python train.py --d_mlp=256 --init_std_down=0.0109 --lr=0.0032 --warmup_steps=358 --final_lr_fraction=0.0 --train_tokens=148700000
Each number is 50 + 10 x the weight over the matrix's rms, rounded and kept within 0 to 99. Layers, rows and columns count from 0.

# q: layer 5 attention query, 96x96, rms 0.231, rows 0-31, columns 0-95
# k: layer 5 attention key, 96x96, rms 0.215, rows 0-31, columns 0-95
# v: layer 5 attention value, 96x96, rms 0.206, rows 0-3, columns 0-95
# o: layer 5 attention output (transposed), 96x96, rms 0.214, rows 0-3, columns 0-95
q0:49 48 52 55 50 47 52 49 36 46 62 64 50 50 46 44 61 41 56 50 43 55 40 56 56 56 40 53 45 58 57 42 52 24 42 54 25 40 44 44 47 40 40 49 52 51 39 50 43 54 37 48 53 37 53 56 55 43 38 36 53 56 53 49 64 60 33 60 53 65 48 42 41 51 58 65 53 32 45 36 50 35 55 45 59 58 59 35 45 41 58 46 57 63 51 65
k0:47 46 57 47 55 43 65 47 79 46 52 43 40 21 46 40 55 55 40 24 48 55 48 59 56 52 67 63 47 61 45 39 51 52 47 39 54 47 53 52 45 57 42 57 57 33 55 59 51 54 59 62 40 52 40 35 70 55 50 51 52 51 29 50 48 43 43 57 63 55 50 31 50 48 62 46 68 53 51 60 46 53 47 60 33 71 50 45 52 36 50 52 47 62 65 42
q1:32 66 28 43 58 83 69 55 56 61 81 30 48 31 49 66 64 48 48 27 42 47 49 34 59 63 70 49 60 67 60 37 65 55 39 33 31 37 57 48 36 41 49 46 35 67 56 30 50 73 65 45 46 48 49 18 55 65 38 31 43 27 31 55 65 56 53 51 69 33 77 59 47 54 19 63 31 50 56 39 48 78 30 37 37 53 70 45 43 67 24 39 61 69 40 49
k1:50 34 57 58 61 45 48 51 48 33 54 59 64 62 71 50 37 20 53 62 54 31 59 26 50 52 74 27 76 58 27 63 38 48 62 51 35 82 51 68 48 63 30 62 68 33 31 53 40 28 41 59 76 40 31 53 60 49 61 49 43 55 49 60 51 68 68 41 58 43 29 52 80 53 45 78 42 57 37 34 51 49 34 47 62 45 48 48 37 64 50 53 62 51 40 42
q2:53 72 36 41 48 62 39 53 39 59 68 51 60 68 48 71 63 45 30 48 37 44 59 50 61 64 51 32 65 51 84 34 72 69 48 45 49 44 48 45 38 46 56 36 51 44 22 46 51 53 47 46 60 31 69 81 41 41 49 63 68 36 49 48 35 61 73 64 53 53 69 44 54 52 27 41 32 59 61 36 30 55 49 64 44 28 61 61 60 53 43 45 43 42 35 39
k2:37 49 57 52 51 42 38 28 56 23 51 27 51 33 55 27 67 40 28 42 51 59 39 37 49 41 68 65 62 44 24 10 56 48 21 54 27 06 48 52 27 54 41 46 40 32 37 55 52 76 40 43 45 64 58 36 86 52 39 40 69 42 50 44 58 59 45 39 58 39 61 52 41 50 48 68 65 62 70 71 48 75 56 51 41 61 63 52 62 36 64 53 58 60 59 53
q3:74 50 46 58 67 51 38 46 44 35 43 50 55 48 40 37 64 31 47 60 59 52 51 67 55 29 37 42 35 31 47 34 62 51 67 57 50 48 61 50 60 55 45 61 45 44 55 56 57 41 41 45 59 52 42 59 44 47 34 62 54 61 58 45 40 52 55 44 32 51 43 40 41 60 57 45 44 52 48 50 42 36 56 51 33 39 35 50 52 35 74 44 57 45 65 59
k3:35 73 53 60 63 38 55 60 58 40 53 41 45 46 49 49 49 48 43 39 49 38 58 53 47 44 57 65 43 47 50 52 42 67 26 34 48 41 51 62 51 53 46 74 35 72 42 45 51 50 41 46 30 58 61 41 64 56 54 40 52 45 59 45 54 44 49 59 79 28 40 49 55 50 66 49 53 38 65 73 47 47 39 45 40 53 50 40 60 42 52 50 62 44 69 36
q4:43 69 33 52 61 51 54 47 60 62 66 48 53 47 57 54 48 43 62 50 49 38 52 35 42 62 49 49 61 55 54 41 69 47 49 60 41 60 50 57 44 54 63 45 58 43 52 41 57 44 49 50 52 37 47 63 38 65 74 55 43 40 59 55 44 52 48 60 70 56 71 55 61 42 36 51 37 55 43 56 45 54 41 56 56 45 60 44 50 54 24 46 44 40 55 48
k4:57 33 57 46 43 50 48 54 42 62 58 62 55 43 44 43 60 43 42 49 66 58 49 65 50 54 45 39 51 54 48 49 54 33 63 50 61 49 50 45 42 46 56 28 51 41 59 49 33 57 56 44 66 55 47 48 41 51 38 51 64 58 34 47 62 54 41 44 29 56 58 55 37 46 55 56 46 60 41 31 53 52 54 55 58 61 57 58 37 46 54 57 37 63 32 61
q5:59 34 62 48 51 48 51 51 52 36 40 40 48 56 45 43 52 49 38 49 56 56 48 51 51 36 49 51 41 36 40 46 40 49 66 43 46 43 62 48 52 41 43 60 37 49 51 56 52 49 42 56 50 43 45 38 59 37 34 57 45 43 50 52 62 47 61 50 32 37 43 45 44 59 63 50 62 47 65 45 50 36 64 51 47 57 39 61 55 45 65 42 63 51 47 66
k5:40 61 48 53 53 49 47 38 46 35 35 36 51 52 54 56 48 55 50 52 41 42 47 42 53 41 55 50 48 53 55 59 40 69 39 52 47 43 47 50 59 57 47 60 47 52 49 53 66 48 55 52 31 55 59 51 55 50 63 54 43 44 70 41 41 46 56 57 71 39 44 41 65 56 47 47 50 33 68 74 45 46 53 52 39 46 40 43 67 54 46 62 54 40 60 32
q6:50 38 53 35 54 39 47 38 38 37 27 51 51 44 56 52 27 49 55 46 43 57 46 42 56 38 50 60 44 49 45 39 37 55 55 51 56 54 47 53 60 58 55 60 37 53 49 49 60 39 52 53 56 54 63 53 53 59 29 55 48 64 43 64 54 44 55 39 55 23 41 48 49 49 50 46 61 43 47 52 53 57 50 42 64 39 43 49 62 45 60 47 39 62 53 50
k6:41 50 38 30 50 61 55 44 47 44 40 30 44 54 66 52 54 42 57 50 43 45 39 41 62 46 34 52 44 51 58 48 50 71 53 43 33 49 44 34 58 47 34 54 37 50 52 61 53 48 53 42 47 45 43 52 63 59 58 34 39 45 56 32 33 42 52 66 51 46 41 62 58 34 54 43 54 34 63 53 50 53 56 43 62 51 34 43 54 45 57 50 43 47 50 52
q7:51 33 52 74 48 41 51 49 54 60 39 49 48 51 68 46 40 44 54 61 47 43 34 47 37 39 54 53 54 44 42 48 26 49 36 45 56 30 33 55 49 57 63 55 41 59 59 40 56 42 46 44 47 70 51 43 50 46 48 47 58 45 39 54 59 44 53 47 45 49 45 48 44 31 62 51 59 50 44 55 42 39 67 42 48 54 42 54 62 42 63 56 43 51 51 66
k7:46 48 48 62 46 57 41 47 41 42 41 28 44 50 51 43 36 51 48 55 50 59 53 47 50 51 60 61 37 38 36 44 28 53 46 37 63 36 34 48 70 66 57 47 33 53 60 44 51 47 41 50 48 49 39 32 54 56 60 48 52 53 44 55 53 62 62 59 48 37 43 56 38 48 54 58 54 51 38 61 41 44 57 38 50 48 30 50 54 43 49 47 56 55 45 58
q8:40 40 57 48 54 53 33 50 58 42 51 45 46 51 48 59 34 57 46 47 39 52 50 46 44 48 69 68 49 42 50 56 35 51 49 48 59 53 48 62 67 70 62 44 44 51 49 58 47 58 56 35 35 67 54 52 38 51 49 37 54 63 33 58 60 54 44 59 53 60 30 48 44 47 46 61 55 53 39 41 52 47 27 47 64 48 40 60 63 48 43 62 54 54 63 50
k8:40 51 41 62 42 59 23 34 60 43 45 52 53 63 60 49 37 49 55 57 32 39 48 51 34 51 68 52 42 46 50 52 52 48 40 41 57 47 48 48 63 56 48 53 33 57 40 51 66 57 52 29 29 63 55 52 50 48 53 35 43 32 66 50 48 53 71 77 64 45 43 40 59 42 41 64 28 39 59 56 50 57 42 54 50 41 47 62 70 45 48 44 70 35 59 43
q9:60 63 35 34 55 63 45 43 52 52 52 50 48 37 59 56 58 54 49 41 66 48 59 36 50 56 49 50 48 63 41 44 64 62 31 47 33 62 45 28 50 59 47 56 43 55 42 40 44 55 41 45 52 51 56 60 49 75 56 54 63 38 56 46 37 54 56 44 65 43 57 31 50 41 51 40 45 55 60 46 48 66 58 51 44 46 50 44 41 47 38 52 61 50 50 57
k9:64 58 41 52 54 64 57 40 56 74 77 54 52 37 54 59 38 56 63 41 55 51 50 42 50 66 52 46 47 62 52 61 48 52 40 55 35 80 55 46 68 62 49 42 51 56 55 32 51 51 44 37 53 48 43 50 31 52 51 44 58 54 47 53 50 40 51 53 51 55 54 45 60 49 41 44 41 46 36 52 60 62 34 43 55 59 65 51 35 65 47 56 37 50 62 57
q10:38 24 59 42 38 51 42 34 44 47 44 52 49 51 47 46 53 47 56 36 36 61 43 59 57 55 50 45 55 69 44 33 58 49 55 53 59 35 47 62 37 38 38 62 48 50 46 47 59 39 53 45 57 44 47 34 64 32 48 60 35 69 44 49 63 56 45 43 45 53 53 51 42 37 52 45 55 40 44 62 55 53 43 65 55 54 54 41 41 52 56 37 64 48 32 50
k10:42 34 57 42 38 47 39 42 43 51 61 52 48 56 43 41 44 43 60 50 42 53 47 64 56 44 53 55 57 84 36 33 68 47 51 65 43 35 46 62 41 44 54 73 54 44 53 56 53 50 39 62 40 49 55 53 63 42 57 54 44 65 50 49 61 54 37 27 41 50 43 56 50 38 51 61 56 39 32 49 53 74 42 58 42 43 64 34 44 50 58 52 53 43 37 57
q11:40 61 55 41 50 46 39 64 52 58 34 66 66 53 45 36 59 58 56 48 62 41 47 52 54 48 36 37 39 66 54 54 52 41 49 40 45 57 38 62 46 56 55 61 62 44 52 29 55 36 51 61 51 44 16 53 35 58 47 48 50 53 46 52 42 34 64 28 52 46 60 58 51 39 56 46 70 42 63 61 60 55 53 45 60 52 52 47 43 39 67 45 35 39 40 47
k11:47 71 42 47 54 60 31 45 57 54 50 57 59 56 56 59 60 52 55 38 62 47 51 45 72 52 45 46 47 69 51 45 43 47 39 47 45 53 39 62 48 47 53 57 64 44 54 39 59 44 50 53 54 49 42 56 33 50 60 41 64 60 50 56 41 44 49 39 46 41 67 51 51 52 34 33 59 42 57 74 50 62 50 55 80 44 41 55 51 54 63 62 31 44 45 43
q12:56 44 43 42 55 70 52 55 61 42 65 23 48 51 49 60 40 59 47 51 41 51 44 59 42 50 23 42 46 43 57 50 38 57 62 41 62 61 41 47 46 41 44 42 59 48 51 68 44 60 50 56 38 55 42 60 55 45 43 31 44 50 47 63 45 38 52 63 51 50 50 58 44 51 54 55 60 48 45 58 65 56 40 31 71 51 43 34 53 52 39 64 35 53 42 37
k12:54 51 51 40 61 70 43 59 57 44 58 38 43 43 57 56 42 56 44 49 47 47 41 65 25 43 23 29 52 23 53 47 40 55 48 38 58 57 42 52 35 48 57 60 44 39 53 60 36 68 57 55 48 46 45 60 62 49 45 52 48 61 45 49 44 39 47 56 49 50 44 46 56 44 57 55 54 42 52 69 66 62 57 29 69 42 32 22 41 42 46 51 40 50 38 24
q13:57 37 51 47 15 43 38 38 47 52 35 46 48 51 61 50 32 66 38 52 42 62 46 49 39 52 44 63 41 57 58 72 46 31 32 49 49 48 37 46 29 60 45 42 47 43 41 43 66 47 49 51 41 56 70 54 72 39 51 53 45 67 47 30 53 61 51 54 45 38 54 37 53 58 47 48 43 66 45 49 38 62 70 51 62 46 49 56 55 38 37 46 45 55 46 33
k13:61 33 60 43 28 37 43 36 43 48 59 49 59 61 56 55 33 66 40 49 52 53 66 51 42 53 34 59 53 65 56 66 51 32 23 62 45 33 32 54 43 58 43 34 53 52 47 47 53 51 39 47 43 57 72 58 79 45 59 45 49 54 61 47 53 53 50 41 43 56 49 53 52 46 36 65 52 65 35 49 57 67 59 50 62 51 53 65 44 49 48 59 40 68 66 45
q14:55 39 48 53 62 40 56 60 54 42 55 58 54 56 48 49 61 47 50 35 38 51 60 57 35 52 53 61 67 52 66 42 48 51 50 56 55 50 51 58 51 30 38 57 36 65 35 65 39 50 45 70 43 40 65 57 65 42 51 53 34 39 63 58 55 63 52 42 60 52 47 47 59 53 44 49 42 50 59 53 38 39 38 53 38 41 48 45 58 56 51 56 72 43 64 46
k14:52 37 56 56 52 48 64 57 56 54 49 55 43 57 44 51 43 41 52 30 40 53 58 57 31 57 52 48 67 56 58 43 55 44 70 61 65 71 55 48 57 43 33 56 54 64 50 64 45 46 51 86 38 46 49 43 58 49 53 48 40 51 52 46 47 57 48 45 52 57 38 53 71 48 56 55 41 45 54 51 29 39 47 56 43 47 61 34 57 51 52 60 72 53 47 42
q15:63 48 45 40 50 65 57 34 33 54 42 61 51 41 44 46 60 49 50 75 59 50 55 63 59 47 49 50 44 38 35 49 74 46 54 51 59 55 58 43 52 59 46 38 64 58 57 40 70 62 59 39 56 48 55 46 35 50 44 72 50 46 61 38 36 44 50 50 48 47 46 34 48 46 41 31 43 58 55 43 50 37 67 48 40 53 38 53 51 61 44 45 62 65 48 51
k15:51 50 43 39 49 55 64 62 42 49 51 45 45 47 47 45 50 49 49 67 45 53 58 57 76 50 29 56 58 23 48 55 57 45 68 60 54 48 60 36 61 50 62 51 56 57 42 33 67 59 50 40 59 55 44 44 38 50 46 63 51 48 62 46 46 50 60 45 54 37 42 43 46 56 29 31 59 54 38 30 59 36 60 50 45 56 44 54 41 45 38 59 41 57 40 53
q16:47 41 63 33 36 57 65 41 58 52 40 46 39 38 68 59 35 66 71 63 40 64 39 42 64 53 51 38 46 48 40 60 43 57 64 57 48 58 55 44 74 55 57 51 51 29 51 41 51 47 53 45 55 50 43 38 57 54 45 61 47 46 61 49 50 65 44 36 55 43 56 47 44 50 52 57 51 56 63 54 67 40 51 52 47 61 42 56 38 45 40 55 53 44 46 52
k16:55 47 53 70 55 48 49 54 53 63 55 53 48 55 44 40 53 50 40 41 61 46 55 48 40 60 45 50 59 61 56 36 52 35 53 42 64 44 45 58 42 53 56 33 50 56 53 48 44 48 36 59 66 40 44 65 42 55 50 65 54 56 38 41 47 43 52 45 41 46 52 52 42 59 41 32 53 55 38 37 39 65 44 52 62 44 65 48 48 59 44 45 32 50 43 59
q17:62 31 75 49 46 22 29 48 49 31 26 81 50 66 45 40 51 45 55 75 56 51 46 66 39 30 25 47 33 33 33 64 50 43 60 64 66 58 51 57 52 64 53 55 67 33 56 70 53 31 31 51 50 55 42 84 42 44 56 75 52 66 68 41 33 35 47 64 34 72 33 46 49 48 76 40 62 39 42 58 63 17 73 59 59 43 30 66 51 33 80 54 49 28 61 51
k17:60 46 49 40 59 62 62 53 51 67 42 77 44 61 49 70 48 50 71 56 53 42 52 60 58 48 37 27 41 55 70 83 46 57 72 52 66 80 58 42 77 46 44 50 57 61 68 50 43 31 73 60 51 41 36 51 22 52 57 54 36 52 48 50 37 37 55 53 41 60 43 54 52 47 56 37 42 43 38 35 62 16 55 44 56 34 35 46 28 65 46 55 38 50 40 57
q18:27 46 45 60 37 46 68 49 50 57 39 38 44 52 57 47 36 56 68 43 47 51 49 24 54 68 59 56 59 67 48 58 54 55 36 42 42 56 51 55 44 51 53 40 51 48 26 44 60 65 63 69 48 37 56 46 54 55 56 41 46 39 42 43 48 55 43 55 69 43 53 61 57 70 34 47 55 43 54 61 60 69 42 50 67 44 69 54 60 62 21 45 38 62 52 40
k18:63 40 45 51 52 57 52 47 42 65 50 53 51 55 53 51 56 56 55 54 58 51 45 56 53 54 47 43 56 55 55 61 55 50 58 49 68 53 50 46 56 43 53 31 63 48 65 54 49 48 59 56 55 44 49 43 39 50 48 52 48 61 48 51 48 51 44 42 32 61 64 68 40 45 41 48 46 67 41 37 52 40 49 55 50 55 49 51 38 62 48 56 38 57 35 57
q19:47 19 68 50 52 42 43 43 55 31 31 57 47 39 38 50 42 66 64 55 35 64 45 50 41 43 57 57 40 46 27 55 48 50 55 36 64 37 42 65 66 50 50 61 59 49 56 61 51 42 45 48 43 59 39 31 48 40 46 61 44 59 55 50 56 44 39 48 40 43 29 44 34 53 79 72 53 39 36 58 65 42 41 51 45 66 47 44 44 45 69 52 66 43 49 57
k19:33 53 43 57 59 62 59 46 59 32 40 37 41 46 41 54 60 56 16 53 39 46 51 51 79 49 26 48 58 59 40 52 52 69 62 37 50 22 63 37 48 59 42 31 54 65 61 41 66 57 46 67 59 52 57 60 61 64 55 48 62 44 70 35 44 53 45 53 51 60 45 66 67 56 58 50 65 60 64 63 53 13 61 35 37 36 62 33 45 60 52 43 48 54 43 54
q20:38 41 51 52 45 47 44 38 35 42 55 53 34 37 57 59 27 71 54 39 51 56 58 43 40 69 53 48 53 58 37 46 46 58 50 46 51 44 38 49 32 54 36 39 61 64 53 37 44 67 43 54 31 64 63 42 47 56 66 42 64 62 38 57 45 48 36 46 45 53 39 60 40 36 50 53 57 50 46 51 64 66 34 55 50 54 70 52 44 47 42 66 48 57 37 43
k20:52 69 40 55 42 55 37 68 33 63 69 56 68 36 49 48 39 69 53 51 38 59 51 44 51 61 51 62 62 55 48 37 54 50 42 40 48 55 48 56 61 47 61 45 43 63 44 29 42 45 33 42 50 43 37 56 30 58 57 50 61 53 43 61 39 51 48 47 30 37 64 55 46 56 44 38 47 59 51 41 43 63 37 46 64 53 58 59 42 53 58 38 51 39 32 62
q21:48 68 33 44 60 77 53 46 57 59 66 40 59 58 45 62 60 54 48 47 48 39 51 35 49 64 61 52 64 64 54 42 66 64 46 55 54 63 48 51 36 52 51 42 40 49 49 47 51 40 43 36 49 41 51 68 38 61 55 57 60 35 51 50 47 60 56 48 65 45 53 37 63 64 31 40 40 54 51 67 27 61 45 61 43 36 49 39 44 56 45 41 46 44 50 53
k21:55 23 54 52 41 55 47 56 52 57 51 52 48 47 41 53 53 40 52 51 67 53 50 61 44 46 54 48 50 49 46 49 51 31 66 53 51 46 49 40 31 40 50 34 42 40 62 55 41 62 58 45 65 57 52 46 47 43 40 43 52 60 24 65 53 61 48 48 34 59 47 59 47 47 56 67 51 54 44 34 65 53 60 64 58 54 53 61 37 46 57 62 51 57 42 49
q22:50 49 55 61 46 46 54 43 42 57 41 51 50 60 47 56 49 50 50 57 48 47 48 40 54 55 72 49 65 43 40 43 59 47 38 53 50 48 50 73 38 52 60 50 53 49 40 58 46 44 54 44 57 37 61 58 50 36 42 68 54 48 49 69 63 61 52 53 51 39 54 28 63 63 41 51 19 53 62 50 34 47 55 63 44 57 46 44 63 50 49 41 45 47 45 37
k22:55 24 46 40 42 51 57 43 37 58 36 44 60 40 58 58 39 50 52 43 51 61 38 48 44 55 65 48 44 46 49 40 44 54 50 53 51 53 39 38 48 48 43 37 48 46 54 57 43 56 65 41 59 49 59 32 47 53 52 60 48 61 56 48 48 48 45 47 31 46 57 39 59 49 54 65 68 61 39 54 64 48 46 58 59 53 49 55 57 45 63 62 31 65 53 60
q23:61 58 51 53 47 43 46 53 53 52 46 62 67 54 77 52 48 44 47 48 53 47 77 58 48 54 37 46 56 58 74 43 54 56 36 61 46 48 66 38 39 47 39 55 52 53 34 51 61 53 36 47 51 44 58 78 46 58 49 57 59 52 75 28 42 49 53 39 50 53 62 44 52 53 41 27 49 49 58 50 53 60 70 64 42 37 57 54 55 41 67 67 52 28 51 44
k23:60 40 38 42 42 44 47 66 29 52 59 44 49 37 58 46 52 64 65 51 46 55 57 61 45 44 46 61 44 62 52 47 53 51 37 50 63 50 51 43 45 47 40 38 47 58 67 32 47 49 49 50 56 50 44 43 51 68 62 48 55 48 50 38 49 46 49 63 48 56 65 69 39 35 48 37 44 54 37 43 59 57 59 55 63 45 47 57 37 43 66 39 68 66 44 51
q24:55 33 55 58 48 54 59 47 52 41 41 39 53 53 60 51 49 61 53 62 54 55 35 50 58 37 38 46 48 53 53 43 44 69 62 52 78 70 42 46 46 49 39 63 42 42 51 70 46 43 46 49 54 60 42 55 38 54 50 75 61 60 29 56 39 51 40 51 39 50 35 29 52 57 54 33 61 40 42 49 38 38 64 50 42 45 46 56 54 51 66 49 47 53 56 48
k24:45 42 63 55 51 46 37 40 53 37 38 55 37 63 53 44 39 54 52 44 51 44 59 45 40 44 55 53 45 50 59 53 48 51 55 46 61 57 40 60 54 86 51 63 40 50 48 54 41 58 44 52 45 54 45 56 43 54 49 34 64 59 43 66 53 51 57 64 53 58 30 24 44 61 60 61 56 39 44 42 41 46 35 46 49 52 38 34 52 33 47 59 59 54 68 45
q25:56 50 42 65 60 40 45 70 34 57 45 54 64 42 46 64 56 61 43 57 54 50 54 57 43 60 45 46 60 48 37 39 65 63 61 58 54 44 48 52 27 36 56 43 57 57 43 48 61 51 51 62 59 45 62 55 61 40 50 77 47 54 66 54 49 49 53 35 43 48 69 45 50 68 49 54 33 57 50 54 24 50 53 62 55 42 61 53 46 61 47 37 43 42 30 52
k25:51 45 34 40 56 48 59 62 48 56 54 58 56 42 45 62 59 47 43 52 56 38 48 57 41 49 38 39 48 44 54 66 53 48 62 57 61 65 55 58 51 38 40 50 69 53 64 45 54 44 63 70 47 49 50 65 46 51 56 63 43 47 67 50 44 48 43 37 47 70 66 55 68 44 55 38 44 59 58 54 57 34 56 50 49 34 45 53 44 63 54 36 44 46 55 34
q26:59 73 56 62 51 50 52 62 64 61 51 42 58 51 43 55 48 51 32 53 51 38 32 35 38 56 50 46 50 47 55 52 33 49 42 35 50 39 47 63 33 49 57 46 50 41 50 63 29 47 37 49 58 47 51 50 44 62 62 34 60 35 45 41 53 37 48 55 40 55 49 63 47 74 49 64 57 63 57 48 39 57 62 53 60 66 50 62 62 57 50 52 32 41 59 60
k26:58 58 48 59 53 35 55 57 56 55 43 54 50 57 48 48 66 56 32 51 53 38 44 36 46 58 44 63 43 37 36 42 40 48 43 46 57 27 48 50 37 38 55 38 56 38 38 57 44 53 31 51 60 42 47 38 60 45 51 66 63 32 49 52 51 48 55 46 49 59 58 60 27 64 63 57 59 64 53 60 28 52 53 57 65 63 40 65 52 51 54 44 40 53 60 58
q27:65 63 77 55 50 49 60 59 47 56 61 62 53 49 61 53 56 56 28 64 56 59 55 61 65 58 47 46 59 53 47 49 56 57 47 50 54 38 63 50 45 38 47 52 56 51 48 60 27 64 48 50 48 43 57 45 52 43 48 64 59 51 51 39 50 38 55 61 34 46 58 59 49 52 56 34 43 55 57 33 46 42 48 60 37 72 65 39 51 52 72 55 58 44 37 34
k27:52 57 60 37 61 35 67 71 74 53 59 64 22 34 38 50 77 42 28 59 53 56 43 68 66 46 41 50 42 59 27 51 52 45 53 40 48 39 67 36 39 28 63 57 57 52 49 77 39 54 55 50 34 56 51 51 52 49 50 51 50 41 43 44 53 40 49 55 60 56 55 58 46 46 55 29 62 58 68 46 58 25 47 60 38 65 49 39 47 39 64 48 50 51 44 34
q28:24 51 56 39 48 49 43 62 44 48 36 40 54 57 45 56 34 57 59 57 47 45 32 35 50 50 65 48 49 43 44 38 42 52 33 41 44 34 56 59 51 52 66 47 47 56 43 49 66 48 39 30 71 63 53 53 51 46 47 51 61 58 37 33 60 59 53 47 44 42 40 39 40 63 38 55 46 46 43 44 51 55 53 54 52 44 56 68 61 37 62 45 33 40 44 65
k28:47 46 58 43 51 54 39 21 40 50 29 56 67 58 51 48 50 48 64 61 55 49 59 44 41 46 81 57 57 46 52 48 57 50 35 44 52 31 62 63 54 64 60 23 54 39 46 59 49 55 54 33 52 56 70 42 53 41 47 51 59 49 43 42 65 64 51 51 40 47 58 45 28 56 47 71 39 42 35 41 47 80 43 65 53 55 43 81 58 52 63 53 52 53 56 63
q29:56 58 47 70 51 60 53 56 59 51 55 49 42 27 65 55 52 63 41 54 50 51 40 32 64 51 51 52 53 59 46 60 56 66 55 61 47 46 39 46 49 69 49 53 39 51 51 43 36 41 55 31 32 53 62 50 38 58 62 32 62 46 29 43 52 51 29 49 36 65 33 58 43 51 52 58 60 46 32 39 54 56 50 39 65 51 49 50 38 62 49 43 64 47 76 63
k29:50 47 38 61 48 50 40 55 55 43 59 53 43 35 67 45 53 55 28 64 63 32 46 22 62 58 52 45 46 71 33 58 63 64 60 57 22 48 47 56 57 75 38 55 43 46 38 33 51 48 50 29 52 39 45 61 55 61 75 43 52 41 48 37 54 68 49 58 56 56 40 37 53 62 53 67 55 55 43 45 50 40 38 43 55 52 51 50 33 62 46 35 55 43 78 63
q30:58 73 43 35 59 57 36 55 64 59 30 67 68 65 41 55 52 38 37 42 50 41 65 63 49 47 58 50 46 47 55 47 60 47 56 64 59 65 50 56 53 59 56 51 52 47 53 53 57 44 58 43 65 50 63 63 43 53 33 66 57 36 62 58 44 52 50 51 53 52 37 18 63 49 41 54 41 51 57 46 47 49 55 51 50 46 40 62 33 52 51 45 42 50 50 49
k30:48 61 35 39 56 67 26 51 52 59 31 67 62 67 46 59 49 37 40 48 52 40 58 57 61 52 56 47 39 36 57 66 56 42 62 51 68 71 43 47 51 50 39 43 54 52 48 41 71 41 45 55 66 48 52 64 38 55 40 63 52 37 61 60 46 49 47 61 57 57 41 31 62 54 37 47 32 56 47 47 47 44 54 45 51 30 44 55 35 54 48 41 43 54 40 42
q31:58 46 51 31 43 54 63 45 53 60 52 41 47 30 38 43 49 48 62 50 39 43 28 57 56 54 60 64 48 47 40 30 52 54 41 44 39 41 42 47 43 38 36 49 48 45 53 63 41 50 57 54 65 59 37 23 60 58 42 47 49 37 55 50 56 55 42 60 44 47 54 31 48 57 67 73 40 58 51 50 48 50 53 47 39 66 55 45 35 59 36 49 47 50 46 66
k31:47 53 59 48 48 43 71 58 63 60 52 48 45 47 41 40 51 48 60 53 55 55 42 47 59 51 64 58 55 50 34 40 41 39 42 38 52 46 55 56 57 31 43 51 40 49 44 47 56 51 47 50 58 52 38 23 67 41 24 57 42 36 53 49 65 48 47 40 55 40 48 48 31 63 72 75 37 55 35 47 52 49 58 29 57 58 56 55 48 62 38 50 53 44 55 68
v0:69 36 44 49 34 47 52 46 41 52 54 40 54 47 40 50 39 66 52 51 59 65 44 50 60 52 52 43 47 60 56 56 51 61 47 52 51 72 58 48 42 50 58 55 33 40 59 47 61 51 38 56 62 54 63 43 47 49 46 60 58 62 34 34 46 61 54 61 49 56 66 52 70 61 39 31 75 59 65 63 40 47 49 53 55 54 52 66 42 49 50 55 49 67 52 55
o0:40 46 55 55 58 52 57 55 42 41 46 38 50 40 51 61 58 55 58 54 49 43 24 49 54 52 49 69 52 47 47 51 35 44 61 57 50 24 40 60 66 39 47 42 55 60 55 56 33 60 57 42 52 52 55 46 54 39 52 52 46 41 61 63 48 44 48 50 43 52 56 59 16 48 63 55 43 43 41 38 67 52 56 54 49 47 59 48 65 62 44 50 47 47 45 61
v1:37 37 45 28 42 66 58 34 61 55 45 48 46 43 60 48 51 60 57 62 44 45 54 49 71 51 47 43 54 53 61 63 49 44 40 57 46 41 45 37 64 44 51 30 39 43 57 56 55 65 45 36 45 65 48 43 79 41 55 37 59 46 29 51 61 51 51 60 39 54 36 33 33 30 45 54 44 47 40 44 57 58 54 51 57 64 54 53 49 45 60 52 40 52 52 46
o1:52 54 60 68 65 39 41 59 45 47 45 36 56 66 41 06 46 47 51 50 44 50 51 47 34 36 50 45 53 52 47 45 52 64 63 42 52 58 54 60 40 49 58 59 49 52 63 57 47 41 65 63 50 33 48 52 46 44 01 45 49 50 67 50 55 50 44 50 59 51 84 61 67 47 55 51 41 47 59 61 56 47 51 52 41 39 44 54 54 60 33 56 57 42 48 39
v2:50 49 48 47 57 56 55 59 73 53 58 44 51 46 79 46 47 44 49 34 49 28 50 49 55 50 32 35 52 60 57 52 61 48 40 69 39 40 49 37 43 58 36 57 51 51 64 63 49 61 60 54 47 63 53 45 48 43 44 54 32 36 57 30 62 51 41 66 44 61 36 60 32 26 52 44 33 56 59 77 56 49 32 51 49 60 42 54 35 47 54 55 48 40 78 45
o2:43 50 66 58 52 54 38 45 58 37 32 36 61 74 19 36 59 61 49 65 40 44 63 42 41 43 60 54 51 31 45 51 45 48 66 46 66 64 55 57 52 36 65 51 52 35 40 47 60 51 42 47 53 59 51 50 57 34 30 63 49 46 55 42 55 44 46 38 63 42 62 37 60 47 33 51 41 54 44 48 46 49 56 55 47 32 52 62 42 58 52 35 61 56 57 34
v3:54 49 60 55 48 46 47 58 59 58 57 62 49 44 44 59 66 48 45 32 62 46 45 56 43 50 60 68 47 61 57 48 53 35 52 61 53 53 34 47 63 42 40 48 41 47 66 35 23 39 51 68 53 18 31 54 57 18 58 68 45 56 43 41 43 46 37 41 37 61 66 55 59 43 62 42 44 52 59 74 58 51 54 60 64 46 51 18 50 50 52 60 48 49 52 49
o3:40 71 45 38 49 58 66 60 66 67 43 50 57 43 57 42 36 52 50 59 50 42 54 52 46 48 54 50 47 28 56 57 39 53 48 39 55 57 55 47 61 61 51 38 48 45 64 61 77 60 50 31 42 73 59 50 40 58 75 28 46 51 23 48 43 49 43 54 43 33 54 48 37 47 36 51 46 49 48 32 44 41 45 37 48 50 45 78 53 63 52 47 50 54 46 63